Each number is 500 + 25 x the weight over the matrix's rms, rounded and kept within 0 to 999. Layers, rows and columns count from 0. Numbers have three digits each.

# up: layer 4 MLP up, 192x64, rms 0.264, rows 134-191, columns 0-63
# down: layer 4 MLP down (transposed), 192x64, rms 0.248, rows 134-191, columns 0-63
# gate: layer 4 MLP gate, 192x64, rms 0.287, rows 135-191, columns 0-63
up134:492529510489513539505489469541522493470528478462486483498503524522461517483556526510465498463497554472509510516486514543501514496493537510557485514491458477522529473480490516487515486491490516
down134:460466503515442490472528505523494508514494466529492503476509481523483507509485497476489515466461504488524502522479475497514522521508499530517508484507488521546540493466461444507487455546488537
gate135:492535512498528495480515536482516463473497472435512559427513484461469475510488525470537552493507528508516531486465525464517477545505490486489549538501507526441516488536491456502552498484475515
up135:481522494514467502479533464516511448541554495530518471506484497479445491519511471529477476477453450468501468514506515559535524471541515512473473513526564467524494465508480508491537467502503510
down135:475517473459550506516502520469498496408461528494496512438505511524528489483506536473507509504516523554539490488481528524507533489515502505478542538483510481528471487483537460516496530478510506
gate136:488477519470552513534514455495478508526528497477518520512485518551500493508477480530485455417479457521557535477461485482500486509477521538510482509516558503464494523527469494505491533458497481
up136:476485486552520537483507504506488503484490471507492502530478529509493533501499472471492473522523532555444459425499499530476434507518498507515545473509474509512495542513496513475481485543509463
down136:517517483483478508504512503515516481499502552454477443461506504477536478509509503504479496518523478468510497547506515478485503503504492505463528503485519475524485472502518532536522482508528521
gate137:498492507508467473515474474509472481514505510513473453488537470483562505498504482514529487553499494455491489511531487515522508481479560503492516488520475498511445497507504507471508556503469503
up137:500520553488523484485497491512475530483489488499473483555512463537520512539483464462507461484509510496435486475496477460490493489485483512514507464490476466493539463527469506506506509486452494
down137:540496481522486522485509509481500523504501504471545518479492523519444497486492524534503525467499502511564514508489512510518513475538489497492523492503550517522455503496518522493500471521500508
gate138:567526463520560497476471480506497554488494518487448488542505557485513443451464496452485505496498497459488508474471507503458521487509470476502556530510506486517517463517531503481479493476482447
up138:485481531518517510503476493526465477522465516515477475518505542474514509467515528473463476550439534534498499481533485506524485562557450508487499515500475531545485512494530479521539540472495437
down138:483500530472480506522528521467502488458532512471538530481526464519484492534523482520520492498517496503521532527477513492494520481464525498480474481482537492446458482471499503469527489477496563
gate139:544500476465466500551486474517510478503534497485493549461508497491496520505508528562493485530496516520490517484533508481482466507499526467470488481535517465505483498507521468496492467516490503
up139:512529521501488502512515459543538484485462505438458510449481472516511518515471513513524515511534502492518486496509498477540473491534473492519560511494515478454471525493532471467518489488495501
down139:514519498494478521496509549484493539487469466513503449532523499513462471493512462476491520490477502521503513474468505540494494530503477510506458505509457511511500516516449545545469510508501518
gate140:446534497520484457485526524516504506471515523473521513459499444491488494480437506541524513535512473479567515545509534502494453513484481522484500519482521502487510501497533508473572486505513512
up140:532521496497540502529467482478519472503477471521499459476539540515485536525537540486501501466491514490493532489500541440490517496540524499497524489537516564489499515494485501530456486492508527
down140:446516489527504453450536522502516532513519504482508519486500443500455458475481465501511479537495485496535499537486490532511474494461477510510507499476497450516511469484521476468524491492523535
gate141:484545520518471528476495531478503526495495522494452531475526515500504553531470503474496491491558525487511528502509502476521473492523512487539536487501449522482508493488519494472490529477483499
up141:496521508462523470488523521454485517514496463506536549508518530494501502494484537530536528524494535504475479491505504471498545528522505452486503508522431486544493500518462473488484497490474515
down141:492490503494455503514490510523494504489487471519525502485477465572534494446542441478531481467511482473534512520495504521531511554501530493491492509518494481500495499518488523500485580471525505
gate142:510526484456497528525504514472497531501513503446525488498438530481517485500518486554509523505519531471470520500539520495472487488518473466452516489463500469539492495469447498538525498514527562
up142:515538490486499490512483512503501474501523526488480576453517537542523540518500514487499479467491502501487524495485505562505435500535542504554510515482449558496464510484516489511517485478492504
down142:469481477482472545501480494472469521536508471497523492533453496473478498514529501526509512463516512512472519468509494497491501454551466479466471458497495491538500537511451517542519506555534503
gate143:503520508480487480544483539509469506532523540498498517499493516515483503471458456541568496539482481488430507498501494546457488451529465498502506493473482473499515478502480477501513508514461532
up143:472483486521501501474502506518475526481496504524536518505510450499467492507463532487482525453528470507536451484520501494491482530489510529475549523473477484501499527512491482492520451503518497
down143:533529516477486492520494560504492484530510514517470528476494544518498507482451485519543491544464522481491512536490489562481489461512505470514487477488511486500536502507513497508495538515481522
gate144:512540492488539518490475492511487541496503497546450496503547487507506499444464498520517555535514496458479518493491487468507476509537501537495460523514477484512506527504521510447471483471507507
up144:528533513471478499519516520506475442494484465463521497483490509495486476509471480436465467492536473484449550470481530507514555478496508492492522519554437480489493547480494532510547495461500502
down144:485488477498505485459491490487482520521476497514442489481534505491486540479516505503525495519455535511538475521505478474523441498519529522493517486490553509475520478533496484479520523525517501
gate145:490478505509488483467499479502495519525498482436485497512456528484490460498502476546484506521511477485514545521507513519519506484459495490482518554487559487476535493529457505528494486493468499
up145:466486505523497507554520489499517487515530490534526466555493469509487509504504525488502507567477493486471506512501464490495493513484508557483513498545472516539542486488523539478537529549532429
down145:511567514473512511501505516511496528459468508493543562471532524507514511495513499477475489552491540502550474522494510511524518513500476448509497480475505516459478509508493473510493478444505561
gate146:533479504471459538492526486484501507514515528450526503534523469476528519518501504532467507532513509505482480480526481505491498455476417489512508521487534508483519474468504489459499502467501487
up146:510465463517483480535476505525471473492489513512502509492505557482562476488468498481541465494468506484481475481532503476499485478517528512535506512458500474494513490507493497552517471499514495
down146:482504502488460547510525499519484523481547515467511511495506502486460471575489525513515514504531497508472522494513469532496544497504464520526508514506493539512534457477506469508468526522534499
gate147:488503510512497507505496552488560522547520530557488481489476456468504498510486500479491486491520520494492490447481510459508470486516551548508504509465489524486531514493486518490491515518505516
up147:514522502498514510477462546480497528451500501493466527468503459503477499525482495529545474535508504485501470450530500532476512480468487544519469525525481476456498522490492506489502515485509526
down147:524504499511508514521505505500480471479469530509505496480485534483471458471497504566513492537498413483495521469536487539472504488465562457515466505517521474484469450526554496493530527514499477
gate148:480510509469466488470484455529513491521546474544499496504525479489504520474490485539504518506469513483490501477491499496552467518576511502505516495477500487504452497550531515442497498515508494
up148:504500512499487553512518495476507523467462519491436538493509506537469535498467502474496525502505503500528527527498503496461526515550460504502523485498483523472520514491528494489468435489510508
down148:518501528505517500476550531482536490493534468531486491509534457455499551488465533466494470520504526494474480482484509501515466536496563470535484528465495507470487489517480500506513535491470500
gate149:488535486491514517447454520483492494526504463441521541482539484487477468540491475461526550514480534513533484497500512504499513500483478519489538516457542490503491484546549517531478475524498511
up149:531528525521484504510489501466514470502458437504477480493524485502550461501505521503472478524478487493476481472511481525491547481496521536487490532485510497534482471528516507497488437469530473
down149:511516500476498530540515491480495491512514510529473454531438520523477488432503472530495511489512489496530526505545508525503485540512534438476493513528496500486511463484523498485449492506477510
gate150:501458485516497497511488481493558454482492497439510529534489473456521449532481487509505477534500476522480483495528516501465472496548513514541485510519498498527501561498486520509551481501497499
up150:502499476479509477495472493492555507504493472472531494509470468508533493524495503449526484524520463491494500500519522473484432485523528468534486471499475518514524498517504521489534494507541538
down150:521503524512510471477519493473468535504480454555532539502490491531470484473559482471488493526525485497498511495490453513504530479486491462478503515492506491468508518540537529510482516472553533
gate151:491439502503477488508503482547470496473500492498508497504473468528491472438527471499512525533503488496513542497504463539478504489497493521529519484448521521494524490544532512495507492529542519
up151:459507554506507496493493493480426507483522515497509439507491472482471463491519505522533461552493487491455529460519509481535457482469502485520495500486475513510505492509500495486507492496508505
down151:503468492503489512497481497522477473497505491498475551540492522478510465524493483471536496507484505533543498471507465492467542470505505493503515483530486529478541505539490508478475543509558520
gate152:505498510521527518530457516459470517504473478496514500494480540501536512515499513505495488492502524529486514488515535450478518492520482503502464501527517502507473530500468469538445477522459506
up152:530517455487494507465454492467508483487509441509502513472505492498501500500545501506504538514458516491473525478453509502550468482514525491525453466520532514511504473487511489500468499511505506
down152:442489531528536491494500516521505543553512473503494500492470522501499485503479535470506467497482526470492502483499509538488511498468493453465481483538496478466517538528499483517487502472476549
gate153:542507478494516493524501465511492568481510530505521484465483541523480525502483527520497587524518477485494546470495476480472522496511496509492573505498506491498499452485529503448459475518506471
up153:492559496501480505507472556526473478484515489507497507485539483520486450497478517511503492501492496475514478527477528514424519498498465516539488479511502517495496495483486498500441483525520542
down153:511502473513538510477470487542501550481464490531510508458480513458515506534481520511514574489482522531483499477499474493483488489513507551508519466505518519488548474517507506518535488490545495
gate154:449491554514494545516524518458477517499498459534491474495514497446504521522472532468514517516502525517488467488493502517522519506461526509511502523539515474513500519506495500459433488506469507
up154:530498494526482472476473490514501488504509463507527516495509451489502509474527489466507493530524498445522515518497506510510472473531543529511482500468467473569545504486567538488443493441525490
down154:528473505495507454441520465477478467534542504526510500506515412510547498450504486581486526545522485496510473548543510482492505546518495475467520500430514494480494490488504541495485523496542487
gate155:508500490489511485518470451490536532476495518504497451531471500492471475464501516513519480494477505507490509487506505477526468556467532486493529511435518530526501494527501507484529494463544493
up155:483514502506528525427519511508496472483481481490479511476480472470458497495511508485470488511485489514507492512516484526473491547485514490534489473485490508476494484508550531527503484478466476
down155:506499517466507490524472473470537524516478465528479480485532535489539476499472507519520527504514493468527540528445536491529531487505460487500536501493494469498482480484485496494508493511526490
gate156:475521515498490470530518521501496489450510436503546512518528480542489491560445495509518530518506516483527534464490523467492507499524501511477529522472501515481431513496525444526536498474496492
up156:496458499455487500459493471501492504494491539531477519516530495517520512510555535482518461541505578532490499475540509539526521551500530455531503490493481548502496472534496490521513532485498524
down156:474482480510509511508509513488485541492543471523525524474492482523481527529456494536464543488492544485556511464448523498529489448479512502503517498495469505473507525511495493490493470536481506
gate157:546465521500464522535525486487485503537519482465494491526476497491547437495494527559495464497439474500494465547543517498515537555523422501513482524476510435545465474475522515543452495494505527
up157:533486510525515466485554484551523488510543497491511471517495450475493488495510516497471505530541498473550486442509467530493481456536491527517525475518468465557495558528517505506497520519521508
down157:473484483498490519501483520464470555484480473536485522510482508522527523536471469483508497480460546525540470518511507517501527504495494516519521502524456488501545469451483485545493481510542543
gate158:475480506511462481498481499488486474489525517513516476515496511462501521487545516489470527520475525499417523468514515498482477539501495546458466469552486531478479567523462485522508489525457479
up158:530515494491492497516531467513514461506536540488512516530484517495510518535490534543447504495473452490528487534475465503495513474511520497496520532500515496525527490489534473507513449489485515
down158:446475496521488521466500486498480525511500531496563501506483513476502502508541510476506495497499489490499463484499472496459536490516519509460485456525497560507483569506509521525466492504503538
gate159:505528512513517502474516552503466549497517479503512494452503467495521478518474465525500500499489509490528525536526533444469515523506506460464519486504529488496473514511502499492488509497492525
up159:527500503474511518519447518503479475524485524492479509543457521481503520465522487519475499497508509549450492498502507497503500480442495515473496500486462541523526478502490485426516472555464512
down159:495508530491472490480551527533526532474542479505472501487543467521508485512485512507497493508523537461553507529492510451525471515529501490485522514488509482493487526514466500534478501460480526
gate160:527502473487533497462447499491446492515542456484487514473525466475479507524553498480498495479500533541489490464463507525508475514460490511508460525545515488503511506509504486533494513504535516
up160:512483499497494501472473453499528526483498550496505462536484521517474501471496489466496533479484484487530467507485486519494532461506499479512504492530489544517521496550518534508488546498520445
down160:524497507480519480484518509503427480521474426513456517480560474492497521508508507475474474536465482529519489510478499480474504507519505561476478530527481526508488513485501484486514505538506501
gate161:525497520481528488517478444510493496488506499501487464501496473497530509477503480502518482441561469502496500511528435475483472497489528499510488438486526505467531533476497501494504497492512512
up161:547517524512518505492469465488501518521492506460489499504504562487489471505535475507516496497499486481533468531488502494509520500524483440535522502530535542517541477473516483485467510517512497
down161:502490473500484484507503480535484512529494507523521556502516510486500508509488516461503479485523528505506490481503538499472523494477516512472502495461500504539465550524506472489545533463513551
gate162:459502481510447499512532487501533496509499472473482534481511474515521464526514489531515509451531490479516496535487528495472504473483503476542505472496493505526498479424501523512543520508492477
up162:532562522507474475476524502483460528529512507467498484456514479512503461505498554476515481482520483503505496522496467507504439544514504546472508499529504479509499514522530506486489481469461455
down162:490472503526509499554498476498475508485464472516515543521497539539490497490479459495494540454465499517503481531490532507502543520550516485537493507500495505523551527488537496478473509558472502
gate163:515501475461520492519490538509467482489484536532517478466532500505532537492492559477530471514551497499464488471484560528523494459508503533530512461492471496481513519530523507502492436510527533
up163:492495474463548522522490491507498462510512522473462509478532543493485536483500518453532514509469500495470490497545529483547490457494474461462490582495517498466469493557535518551472476484520491
down163:468468477502477504463507487510498503491468469520522490471498470493512519549489470522462543485481554528536482501484483514472546461509500527503488442495505511541499524487491492504521523524516531
gate164:507495492484480473468529496470475487518508495466480529463501475448488460517509493465495473523513493486523478518523516542474476520493523477519513526556488468529498466546482523476469503514518519
up164:495457464481508495504519518493515481508482494513506477474531506521497465473521530470482506487506496505518498538501494489459472491539530478459519486495516520523535466481453496456502471536527458
down164:483522503530492506509478477506520520449495528483491524533486493512487500468481477501502503474458494539458503449462471492532518494468492498506481504421490491489497527467473473529526495458499465
gate165:463544510502494538483526499461514478499521495512499478528472471505508479527492492517537502482480495488462499469532473488499477539454507498512515499473517530524478477485539482498464489500537508
up165:514488484556513478512452525523487486484529525484524503498447505498457519475475526519484522475501472492507504529495488496496482505507484520443537527500495500500454524479525491489483482466482529
down165:536533490520507497468492534559522462475490465553535503485523468497474478509479514506452493513503507502474505551500538505513527449532504547516497492499520500544505466472482489457501489454490497
gate166:466515500514534500511512510459441530533547490498510533524510512496516495503490451506505485500494510479508499479497468506480525476532501505520508483503496513518444520469461494526487512473488480
up166:534513509473480508517554492474484486508522514523528500492493488485513545497472486537501469495510459529526514531476495521493538508481476469463502487484500474515511488474528537514459487545518529
down166:533503481476535544516513467495473427498494462472529483495518464492539514517569487456463484498510508502485491502489520481528501515530501494478500476520479531463491496522564485493504472557519516
gate167:507526468456466527544498514576516516468489564494488496438498556525533530519511511495501541456528478515517459502512550498509459491481494485491485491447511490501510465503508491494487508491524467
up167:492454508476518461490506480517531480501489538482501468522548511501483510458533496492521506506489473492529520524495513473503477536477549500502511507486518513501498492461557462487459524522469511
down167:471489526513491483476504506464468505485522465518493515511470471473495499503457476512495482536476501500509512493514424525501509467507490529511499494518477503495501521507494507496522489509505495
gate168:471488498516454506533500513523502499489515505514453492498512520480490447483481533545489505474485446535495482467527445493490515519475539501518493480525477487489526493524477493507486457521468528
up168:495505496502477498495500494544507522450557499459443511532475479538484497494516478495525519472508495561486531479535495522504510487504464508491523462466444501535495513482470495522504489499500522
down168:512491539486523466511507431567506489498484489490519501511500501490498576535463521483483495532503507488510481533446488472496528503488510529529517416477501511511510472488566448484498465471460535
gate169:481525496479535495545475516501511523482506487496445500485511477473495494477461505524515492536497497477503517495496493503474514496512490516523486530548483483446530500530479466526551562420461511
up169:477516517529504509433485513457529462522537529508537493517501548531478559474475505486545511464518504481489533474497537486468510539544513471524537521458474522526507524498507516491447476537453518
down169:491519467491501474560521504506462543495494516507470504521514482482498478514526521523496487503511500521466498528515518505509512468512498496487482515558514500509483476511484478498547532488489480
gate170:464489528481504531493501505534480464514492489502480495508470475467528502471497518450490535551505534470515471475515477494486489513522485457509475485507557484472485511542470488489461488506468474
up170:476486487477514488499531460486522525507498533471535475467478528486492524517501496501497488462473483510498574518495492504512455517506506517515487545506475498530479500502483463523486482490511540
down170:521511523518480544487492508531493446516505470498496535512472498497513516491497506478502512555510491507461453490506477475477525512488497485521491503501550506499505491505520490495511494526466449
gate171:521511532523495504514510443507513555485534561514526465507557533499572504481473462548525510574460473491503505529528511491464442504488512512520508466514508517553489487523461511482512488529460474
up171:486563501533466511543501462486462456606543487543485499551476519526485474496507534474500469508524516508475499464523433527513577518548495523538484482535512527485483492554459513533480538458506494
down171:536472507491491508472511540523543517469466529507470492492497501535486519517474452506469500493487469476530509535483515501503470490476514527506499469489475506530542497490491506489520489498493501
gate172:508479523446479504514508557505488520481468528503468484489496469491564488506505462531514509514504507491478487524519475519460501478501503501538476531477495511504510462533463504521504563508501510
up172:503490507537514516512484506507479482468507527535518478518517511471494507478495539479482491506504518504481480444514464495471487499459503521486486509522475525538506462444516458459496477478524465
down172:457500484477474487502523510510495469536516498492481500502468501492499495535466524467481434514473499519505487504466541488511523509481513490524457477487552522507546519544534512505535490545461503
gate173:527512518467501520483521453503526561489528521483548454511556504528534475533487484492462486497579464507495486522502490504508479503498544521511523460500465486545503505520486468481519449530514513
up173:481539521484499486480488489567486505492503479502513420510518454492538502514488527505514529563512494483473525515474518480520530489518527526484461505517439484534505464504473481508510489492452514
down173:475462525544559496489510500484501514491512486446494523500488515492475529486469526504522513484467499540547484467497532445535510465520484489497477516490549490497486496466510494503483506530519499
gate174:499509516532490489495509492501526491485543447463516507517511495464517483484479489526543507501486474486525472500470513494536520547482503497510509498493496479490528490484514483493524460524466509
up174:456521483512530501497487480524473507519483522509505513489467552488518531478456493494524494495460497498487562503506521507503461528528498494493479499477499483481495474493523534511467509457503530
down174:492522487528514478513471444502432518498444493492452487479490509487495550508475505460517498499509484478494531518512472502521445483500488502475503479483531478518550554484500536484482461547475485
gate175:540505492490554421487509510494517525431545531524478540521484490461502466501505469536517500507488481474513499530484503500516504473522472493506497479489511510465487467478500509533528535498499522
up175:491450545486505535522475516510492478525442551464503459507484512533497514506494536470516542486497476505536465481562480486465506464527510462468498485486530499503476542503509494528480542512493521
down175:556531488524500496472536511503500525517540468533471541505491518486514480510514475510511514520524488501481552481488472512511504536492491521508513505491463510532520483490491513484478463503475519
gate176:524520497475525503522502535494503519487462544490530472501527507505518524452489543517518515493480497512500505477505497476487487470507519485525497518490552494474494494527507516510510492548480487
up176:484489530507530517498510490507487473457516490499521499490472497497511456441505516462519495550503484532479536504490510537479494483532492452508490489508515473508468542521496466535512501533505509
down176:466513533498516474484498489499504495533537501513543495516499468537510473519509442461500535543521477535493501540504485483503541515507500509492503465501524449494494545449464510498479530508485538
gate177:505477535476496518502471496488483510485522512521503496509463462471496519477480522493541492469528555507532485497475508530525514506503501525505527514488459502512473480510511532530493441488516532
up177:538481494478531453492520469459526512526455491492549499474483484529510514505459497461507502494486497518494511524472503515537497443542496491470505519474502514498505472512502540477546484539523490
down177:502499525482512478534493528499480493486495555482483520494514495523502505457503518511530499507561474548526482516576496496521498525467489500448523517530490519513471489481512496468525522467527495
gate178:535507489516504547486486452510502541481496464513517483484441451514469529475547524518477462480482488497488494463506508514527510503509515514494513505463483514494474504508503536461530474472510512
up178:490457545549498480519521532532495493508483519509507515567497441494510458462507535488462488489512492469483488501518471502517519522501522496481493481482483521488498512519518480500543491483478496
down178:486470472548502534505528490549508505473497487482472491489508525499467527528474508491500504484502517538536510501520493562523497472471456505532500500533480539457534530507474510475512471513499534
gate179:484513507526496481515524460483499533514529509474519482456500551483503546447456498543515518541482467499510509469521490474456502476551470470506505533455475491505483496535491496485491572494515488
up179:495449540472538483500482484529461492483523523533478507516495491489492461472540558505511497502489469515497553476500487515523540479502483492462504486536452455517477548543469509485535493495494531
down179:506538497437501507470480528502510482486476491511489481491545477499548488515533494487516497550550511499488505500495522451497495516507475482449509523450509505470503509491575527463490474476524509
gate180:502509452453500505507509541480504481500491499489507513506477513493530450506481498460466522495456491479478455478572540542509505476513495496495502540531470518500514514497486526443521482501498534
up180:583475502489481491505500470527499491505518498545511485500544493503480536499530511444487483508507532495520523466487480496493451472500505515505439530530531528483463501497489504532520486489502494
down180:489532516453497493511525518499518508516494487520488515477456493469495509471469543521476483511511467462471474510464474494465548463517511490524505514459528482500518536483500459514516482514458491
gate181:510485490522509504518465514536531510525512481504484514517570468473477551442481505470469512494499504495500500504522460464547504470523497470479485518533482502502521484533500508493500505522496492
up181:505502453473490502495480527523492496461479475524490536529488483492536492482502507518487495469495481531571538503522491484514516497490544492509484497489498483483491483469537478529436523493491469
down181:476470492476503450521512477525460521484479521456534504468489536501474539464490482502519496542466507495460464492489542535514504501500484492483511535471541468479511505472511535501526543496522499
gate182:526453518452496529493441529489497501477488545508477481506529511482524486516495505483515489506544493495508475524480491481507478446474476493545469523529529505509496514522489475516492508500503493
up182:523503485525522524502501557466504519507490481508517523492504517489527492469507465521496493531503517447507515470497473460483447507487510517529493500521476505489514511488499451509525522541480510
down182:459511449511510477526547499493511482492472515502481417515514529536496515490474522517523540533489527506505467548542482520509537501530515486465507520483476501484495515514515494468521482484472505
gate183:520468506515481492467523491485485518525495493503551507496535465493525518491470511462543500530505486504513488477473518531499469503516473502478499524501473497525494482474492462476496490527477511
up183:490472476508553478497537461525486505507506533455510496470507529507506529522513453487519497487503508487521475511491477453465485492518486501505505474489535507518506488487538496479536516491494513
down183:509509448487494455498442483506528469508546511539499472518473497521473472505509537517480510462490497509488538541498541527496484503519489472551501493515526509510512524494487467543494502508495536
gate184:498470497457509512468514489512471523466521515489485542489496523527487537478473501443520509518541472499515487493490497527501475556515483509481512516509530518479519501522489523458502508502519527
up184:535483487483502518534538505526484476510473494502494463475467457502505527515501514482467524446487486497516492519491475498518501445460529498525466494491507475530510510497495558491484493510514471
down184:500452506477480468456524478523482539494505495525469561486511529519463538489504474452520461494546481513518485443448515512502504509510503502514467519536500504487534530499499523473485481516503503
gate185:549459506477495477499506490501513519501491511476440531512473489526496464494518508496501526461470455504528442418479486495498513522481540545496499529517519507512507514528548553483524490503477519
up185:478509516461501513527496556487476469546507496500509514491446502477496494497512499502473507481566508482526463466526478526466522448493512422534534539483530499492458509496507487547520520498478476
down185:484439543464531508490473480484500576500505483475492614487501499545473506473459500491507517519460513516535462482510490455493497497485505508460498517489500490502526476469559520517508510507469527
gate186:510527488491523528486489519529471528472527476549509491539522458452545480484512447496475507515484529522444526509500476473496474494524481521519497541493472505500477465508475525470510524546493524
up186:533533514507485512469533525491469481462502491491553534478450462497528517538504501507484500495487494501486545533486489484526518536517521511481529496541537466515471490481491507515474480497517480
down186:497471449496447500532505563481525475484485490501473514485492520508476504509510492486510486495502521500548446497472507549490494478513478531513512509521491525463506525450504523507523512454486501
gate187:512488475508516544478468495520507465494488507492480520488499549530453476482467446510460518459474494504535523481503495497509479493555511529510506499471543524494488499470553528495515494490502503
up187:507476435470486458509488491464506528513439504511532485517500499495529511505511497555552509476506529486496479478502504507513511484486521454482500488522515505477500515516549513501484512484531456
down187:520514522503527534449516500531546466506534492533460495490507510469477478460492479523479457482495467530492503500494474529528499499502476522506515471515456496565484462544502519493518508547539493
gate188:521469485459480519517517505525505508524516518449497491476450520547537517526497500542515483498506473557541483542524513539534509495495531489477487512515552494487477489491498510467527511516499458
up188:494530536508498488488515521449508477484525511460535523484437447467504482489523520517505518491509489553500468495499521519507511496494456530582543504467508490487538514500472519522545481546433529
down188:532481487507511470493471475494472488532488475504534480540523517543503494520505488456489487517498523497528524554505501480496481485533531475461497517507524516514489488512491507462453473471503456
gate189:467488515518522502488495470455495502506518495477472530527492496460507517485499528508502488509504535448528514538506497456461539561501514461532461482498462472454507499490503492529487525494473508
up189:518470549488485498487549513456539562496466487502493452519481514518521491526480513568502449488490492505491505527530460496501522537492504483528523512480538493502515477542489483505544483484504499
down189:516502497507514509483469467498460502474521497485513511501521476485509509479484469499492469516498503496559539461459564483479537528530506452492525518492528498528429480548550512457455490484474476
gate190:509481516529516497487516515481493475516510451537507501467523453470527472499519473481477523449534559474529494508499520522479473527486535495501465531467524494523493520534466504489466471503528457
up190:515530508509513519517517537484491492518520470513450495504510529538500460488526513501503460443489467465486454505499513482512519499478441520505495488500509496552505518481474500520502459508491530
down190:530467516497439481506511487520513484484482497537512481500538458481510552485481508465477467493528493503544494499510508503487508529540538508515490531482470509450501498505486524488463482480478485
gate191:493532530460504512478543521533513529502471481484517486524460484467556525525473482518513502504507471484517524488500492580497513506454449518535475525473478487478509524481463537529453483471481475
up191:538500490493446483467499515476477509514508421552477467502526471485483487513539452504524468533508513499495500490489476440446490524507487513489445452505493512512526467453484512488532538508504479
down191:497447547511533513535491508506517456496504532442485509484530479520477459480502513492500466494501498547507469487516528473487510474539527521497516544473516519516469491505511537497512491531520475